Part of a small language model's weights.
Architecture: LayerNorm before each block, rotary positions, no biases in attention or MLP, tied embeddings.
Each number is 500 + 25 x the weight over its row's rms, rounded and kept within 0 to 999. Layers, rows and columns count from 0. Numbers have three digits each. The size before them is the row's rms in percent of the matrix's.

# layer 3 MLP up, 2304x576, rms 0.0415, rows 394-438, columns 144-215
145:527477551568502487484491503461523493486475499463531443521529459513477515526536476493506512499521510512533511512492486517525508455486486500446476489502503490528472505499430504495491522499481483507471459532515511515510
100:508497489490541457490501498512520537472488464479525519523495529444455493520476482483521502445502510425511481515441490508517495477519492504520479535525454502532521528519480502493497508487465481494458473522456527462477
103:476498504500548466531525462475453504518557484507455459534473508466488485527540537504497489488455488503496492522520472529498536503500510504496523524527516473489526519536499527491514474512486516509468513435478546512502
097:503489496522519448522512511520443499527528549490473455493501502481483508480443491516530506484512497506466467435530472483527501512474505493514533464499467518489490450508476516515501530498515489514479560498516519529500
091:489527470472492488518502503471498478516537482494524499535477495479491495521514489530498505519449475495512505486499540474472484486519475497481495529478454551476512518508499529460504498494511514505501473486480501513533
093:509507479532500479552459523532488532520477510517546467528513531471458512507499451524477542484467583485554521496505528492487495534470502488504515535554484505502534454496520476506516498534495486528507519442478503534507
109:519550476490494516497498519485527516466513493482531463512506476514548518512487516527512478471464506466503438510529489519539515547490500500480503510451494545521521483511492499456505540514532444524470499511506517489552
090:491520486502495506484472477484533524470515482481459486497538499475513472490478502508509461515488535546478485492496482466461522466489511514531543505496491452458507527478499466482507508472473504454461487493503468513505
087:516487511511542531494487537495521508493501488573494516487560466518490479494444509485526479472510496491506498495468467530528490479534502469520512540538466499502489472453479558471505508489463511552469519454530521508495
099:484482485481470474527471532515467471517501510433510517516488471501506510524519490493481508528553527504520444494498537467520487493532515476511503513481524468508476515512478459451497494503520471476456477500512474449516
101:548512480534480480504499499471517497523492462462535479470497502479544503498476515507456533468484457494532545505489508499506527499523491479455490508490472490476495519479472538545525465493512498500514502547456474521514
102:495478548469507491506495476512496496479503490493541485524522483504484486481456526484475486473498475463479481509485505540555517492486493478488506512475530528475512487507499545496450498486487507469537500496519455480481
096:509486505460513493528506511506463498481493459534531529502502494516524447535494470544441493506511484530534502452474500519491481527477474485541494468516521499488513503494471481508513523446537489489533525491452518482504
100:515498480515515499493529508502501544485478507514542540522513488472473488522511499493529506488549550471485481466521504506459490503493501469530522485456523503531532500496491533495502479517528495545471552477493507478493
091:541508490519484445529465487492528527517519435516466473496505519500498469461518495448498516502483477527536464502465530515485524534522462514477565496520514491520498484486488515504526512521546499444501519509466558483472
106:476475513504480484515471503468531543499470498492512520481523502539562527482500516550516489481500503447487487487464469501471484496468520470533492520484510480485536481495496444476510495478499466536469505479531500523492
098:500507527485504494478450516483518508537504525504502500502535526426471532508489483510470503494494495503520461526457481517495513531492533517470478507500528544479478498526495509523512457483514477520490480529505506471508
104:480499505514462492520472524531512500491521551477476522536524515522468496466511517511456512503531501485503485487519518489520509506535507529535547518522518531477515561530486524498484453481543482510513467532503481542497
100:482507461519500519553511480501510499513507459499535507507472508529503476497478451480472448521525546523471488484518453479540486484540487499487470478500490509499477485500509536479520442510502504493500510493464489521487
090:486493510489469477521484494503493500515503495486486492505477547537511514468519499450520557490539475539508529513484511482526500472446529530513500522509518508476517488488495484550512540524455523530501524501506494522505
104:553465480514509511481458478517482546514486498529469524506522465510486542484480496541506472478484490532485517508476552498484499515519490484520489536499482494465543514506499525516483491564495505520537560504529461489475
114:488453524480472521481477502521520502581451467507473527456525511496521509477495517495490504489508530515514538494462468538504501508516475511505560497501473510513486498525529492507539508552519504486505452466533479522460
116:472536501514466455529500461488496508462520498509513475506532500432518504497510511530500525522525500475512478505508510516448492471517495484499513466497590471494476509504501509477484528541523491503466515525500530517497
106:543529488519511508549479506512531515522518483515472490499523515486449477519496542558503496477573489482505515499524530511500514519516468496474513455507522515462530534490495478530470446503486472547474552459481483502454
108:527527494452546504476476531485481505499470502478518489495453460521505538479536515525532522517497500474482485476516486494544495491493526489515508522507495490507509526535496462512498502550483440503525483491530520509532
092:513532471503515503523515478519468484451467532482515461504473489523489522492479470498460530505508506506511520461546466501517516494537513488534481520526489508496522466511491491510467511495484544473530492537510484542497
096:561489536508506475534502526496565505544494491505552507527499515527506503491490488493515433484479441503479501500468511536489502553514513506517478506483499535523472512505546494463429499506480510531489506476479460454493
100:513468463509514461521545515506520471495500488524526480497504512468504551515524440506528474529468480477463467452549478513494495519569509505489477515471517480513489506523529516465473457550487480490510502511519491469505
095:491491457473538487534494518491449444496519524512524499529474533499496510475520492496484532478523526471505507514520524553540519513509514537530496459514483511505484482479491470493532541462467541465513511481510535526458
104:497484534503520478486456549465474499465502501517524486480527541503480522494507480519508504518520521510472487539501525522495495517512497499503532486444512485511526512507500544458518521545469455503526559521493501544485
103:503444464497520489487464517462518546553537502500545480499447490531543531501475523507468527516500543518467506517453499478476480524496510488469497498452483487515498482485508499506494483493542504505500509497496480511535
088:510499517534450479504448475550519415509486494507487532483463496470507466486465520478532520481539525450472495464472491544504512523480528517484478475439509536465513530457512515500518496531492510520515490457475460485481
095:533503539524501532492503509474486515466511489555545496517496490498511504570498484485449505496471478535492475577472494534506501507486490504477504552476535490477494468470504506461487509456512471482496517498503484464512
102:532483487498476550479482553473524476473575510490486480487510504450484503538503474504492518493483492509476477522472474491508468521486470509535513537514477479462494463498480501508495475520558461518494520483493521532476
105:509546461491516527467518504528519492550507487526488528518521505503464484498494541477484486508524456522518495464464515506476477484533535486459489540488442524472515519534497488476491535564510505500523467538458469467524
102:493449492496492471482526520508529502482492482486487527504561469538521493516522488509529497476500489508508526498517553480495532533481512554533516545495451487562513482513500463501522508494498508494449534551479512456498
087:499482533482481493532485460534463532448448498521512513485513503486458489539528496471514532528497487494510512546466504457491497507515498490503509506464525489481507522576520491492492527485499527465494524467493508529499
103:471483508488509509528511474470476497511495507464516499478517513509535537512506549498463495453511457496512494528462522485492516505484514504503486504482480503477486497463507498466527464519497468523505489528502505486476
098:561504509486516527498469485519509487487491480426540472528573510504526475511466502492450513479448515496511506510487517455491536484526498485485516490524523478473538542476464529538486489490459481498504503503507487478549
074:457526503501520501564530490476492482445543540477521494479505489485503484495469487529498503493485519514474500498463500485478503538504506513533541498481488459504504484529481519456453483502475567534515488498519497513506
100:511511498504536490511489477502481520522494519545497497495533513500502526514515524489485474469502504462480534509471511520464487539471482513504523478523491504491509512503513489506523515478545493501518441469505468546512
097:498514496493454514496505507508539499494517535507494504541484475549517527493460462508491505515482472479494503551445505498465461514511541484490472515487498454548443479540494526529504499497500496472502502524518509515471
109:450468500487530482488507504533522526468448509540487538515454495538477519473488505552491522549485564459482542470476471508415496500491534461459509443479518502534496512521500507504494510493530533520488492521530514470538
097:535491485504501503497514558460492509478509513464468435527546512515509500510513480501523481544523449450508518487529509449484484457535497497462519494504493469524537509477475512482515533481457478485516493502477506473487
097:500525543509472493486485524494461527480469529484540481505470529488472510487509475505483510507484499499494451473514472485469541508501484516505471510498488536525495467525482541485501543521472507523488453479506475543525
# layer 3 MLP down (transposed), 2304x576, rms 0.0415, rows 394-438, columns 144-215
080:501477485527522462479472506485526469481504487510508504512511466507516508518487463521476531487541470523529508473453475505506483488492460507469514501520511514522476471456426491486508476463497506505511489501508493527519
088:484485524517472532490467517515511508484506550490487519477514505535514506474519510527494524500496501581464479507552534482471489493501467508492525498487509516490520504499506473440505510515502478455491477489527503553500
105:492471473544511482461467502500487469522506504502506509493492515526489512485522464422467481531521503499497508553475458501554489488463488521553501484456497480573452503429528445485467481537476496511524502509481470481492
096:523501488499514513542451481551516487482466503536494556470479515493473515518503516469458455504476521476507467504457504503486511490537478500464469494477523496502494491461516502538523483524491512483529500472520496487521
093:531473455478523500536510461503508500499501528508500493549494521504499497490512514465551516507503466517475492513484466449530467511493529481520501552555507478561513483496502510506528499506476523525536530519522469500500
094:497475519471478509461513460509471503517504516470473492517503467462505459484474493518490469513510501483499538489541478539496478515530501482499490484460482488521508509515499524509500500475488501487489528531480508460502
105:525507498519473480553542488497483470502489516503510542488552507486497497502511531465492534533484504507524519512534527497498497524449550528520533525474470548486459462444525501538475524500473513468515504468531490443502
083:498510478479477508489494526539497532475497501527513525497512478472569524503475507512486513501530486499528484511541495539529523483482456500499481506480534460482511502523436508491518432489504457504508461474535520559485
093:473483505505513481493516512523508439495503511503463492475472495497462548531550477505493496515527450487460443510522517482483519509479516508482545487493523499479536501546504481486459466494475515496501527495463451508515
099:516458525515464500500454513511459472476487465485461542535502496459527511531507541485469467440515499497502474476500478534530511502499494477489500499492457496527555548523492509519502506498481513488468515497494501465524
101:538479476501494486508451484496510473497515508538503511503460502480507479519506497497489493456485588521459504508532471497549526465503509482471498498508485467499507513519483510498545481491526459452519461521464443538527
104:526471537536478506552532507524485538497477517534505534453535511519474523503485469482491515529508471517495493524511530488493484451511475494528482482539475514519486486512526526486533509506486502489536508495483506475483
096:499518493475507528496465504498504487481479489485510490491484496507517507513557483537530497533475512514499506543494511503503496525444491459531516492470521490520479481486491490453477484545481513517518489468496530497545
102:472484492457504536500503514473513514490541487494507505510527485482506500520471524519491500580498523510518485473499519533489481504499507531473517504471515446470493532520486528471482510530505451507459490452491527523463
089:441527526498499505520538491481468473471490518471483496503503520487457431542511499504502474467489510489539535490479493500488509489475556532445510463469524521522522483480509511486493482503497527511533474493533502495533
108:542510491523495507492479538503475484503477482510502524476470526513516500574522472492512506489554494512495482500476480485477535556502495503507501507499501519525498515554492511489507490490473533451493526508532444530498
095:492491493516490485490506538492501469528470486476532501479466485446497490565526462519466474501492523513460546467495486488522508486463503512513512521452496476475478525488506501471476554504558502466519461494524515505560
105:440511489478510520490486479512496539497457514484537504507491462475513513498501523510470544489507481531488492470529518484510481460494500520520493486509504536537449525534504477515485479498489567555548488509493487483467
100:512520500475526503502511489531481505520528519498538492517526532524513502509484498490498527515513501488502525487512471472523471514483484464509448519474494471530509482487490498519473455477527481501530469516526492535492
109:512520483492530514497505491503499517505484513511522519504494458479516490539462503526504455535495516463482506528531506517462496527516503477472513481518442513489514497518509520479460466466531488494543478506474458471489
098:494445517504511430461481503493496481485502507504523556520457498461506458539493447484524505547469482541542544494487496521489518492506474502520562504491523496503491524457493507487460500448473522525540460471464481525489
102:509524514505506505514515534538455497497495504469516520519526499517509543471490489509502508489490506468474493463521533507465503523485501497474448511507464474527473485475483516542514500530493492458453476495461480501484
106:498520472542466526462526529502528508530491491529546508516512516478509462487503528532469500539501496461525496543508473502553525469562495510484514475499535510502488512464538500487507507507475487493474451494528469488521
100:439518529487465489505517486499501488526510498496507485503493468491484516516542472476505495523546494494496502459468538522488504473506526518496510502530467530527518527488498531527475499503476535526511525558502530491505
108:495461480522458495460492493538510547524450496514548500490524491521527527530515456504474479478537489465505495441551487500510485517497492525498461517512534536532485522520541496489524505518493485529510545514468509532510
097:509507505507456500519512517520521526472493498517486441482467491474530524499516547476469491485505537484496525522463488506519486503472533486495477508470517488522470463514525503505484509501487521469530447507498536442519
093:503489471533496523488492510517521487504439458555498528513479496489528479519502487545522473498494519514509477501488506502502491464508461526540501470482479511471490456513476452520509491536528461450536513508443499543533
105:474504496485554514491451482472508464495534469542544483491519521498510472500491513479534499560515478486489500513486519499502517503532486482489488542500469537474481489528562507481476499506522512482514491545542519515507
095:457523547481441521502547515516486510567472491491501510519482530517507501513469538520513487464509485508531514502500467493501488477496455471522472535478527570449550463494494519488474501481474503511482483459528502533491
102:482492550510478503511498510498501484512504466513551454495502509505534537521480536505532467513490513519481456500481540491524463467479528490514489482521529557540492502492475530518487549471477499466524448458515525511507
107:487491537529529524526511482545487507530531533497535524536516470543532493495478492502513473474493507500480487532512517527510505518510530483486519551510443518495506515499516519483495497474549485466470548527498517520476
092:488481465458517515487529505484474524447478457483498474474544513487486493528543539513494473481460501491471555488450524488491540467499496473499493500461510539489492452545485460510502486505459496506453486478469521486476
098:516469506503539501457476536517483566514461505483563435481516514475521489480517491518536486486507479466487479492560508525501516507489510468476479461479488511487491529518493517518494496470462522497472490509511500536510
102:520510533517516503508520489535501481518508502521460480488519511443512481481486527549462521488492471482506511548494470587540516504464435530523487498509528421466481542507497483517473506519535453485518491484506484499476
102:493538522503486481489504472485510493539477450495503524514491474492478496490490457515495504482498469518537468555548529547490478490441513497492476512483515487479536553535471480533474527498480510506494527510500506483528
099:475529483529529526534473478482484541480513501509500493538509504491465495509500548510482486463446488490525441509470495522468523530513517493554535502548518502525512533508495485514498507533497515523523500482533464475513
097:499478494529522549478474472514550515531506493516545483482508506497537503521474513485542507482495463569520456497516460496543486477534556456478527511545512535540523521529514470518471477485467481493521486474460509487515
092:537539476508502479474501489468468496484533503457471491506490497473526487492516492538507511467513474516517520515519435490502483481502520517536438472500533483486480507522510508463483499521558554503511520529508490526501
091:459523507480552488507530515501503507498512468531481497544505506521497499522510471529482489492452490478501520499499535492519483502491511514506499505483459530516488526512516525470534553509541519487487510529520491485489
089:526500495450445484464516503483488522495474518507508513487483495520515488499518477463494482527486507515497528492478514478495502458464503458471485494436547467503477500462480497487480524528485489527482509551494520457457
101:450529492472469526441501454482479467500534521462484466516499518492493519497458507522514528506513467512483459500519466469484529505536501530479511517505476524502468527513534494496507518485522511545515533490496503495521
099:518490492471494529561516523514481478509511446483528500496479457465474520502496490469525523504528571494488513498521514483504491496522493515482473498523475487506493464538504514505445500468510494495504544498551513515486
114:483464505487525481512524494412500461517479481565523495476535522503502526489494476520501502492496485478501530556523527424450519492531462473476467484516497475516492491522510515554488511530502534525480474504503523514519
096:549496512533505474510485472529501521515565475515504518506488463499520518501521483520537471478514516488526474548517497515511527469460454470518444531473500511467432471524494486543462497478487557515478514503470459565538
094:513490472521527496512492557480557492512507503503478506465493463473514461507505475511495473527509514483511500495521540501510499534500500494495544502475489508478479522503506522554500473496487444487532459515524478482491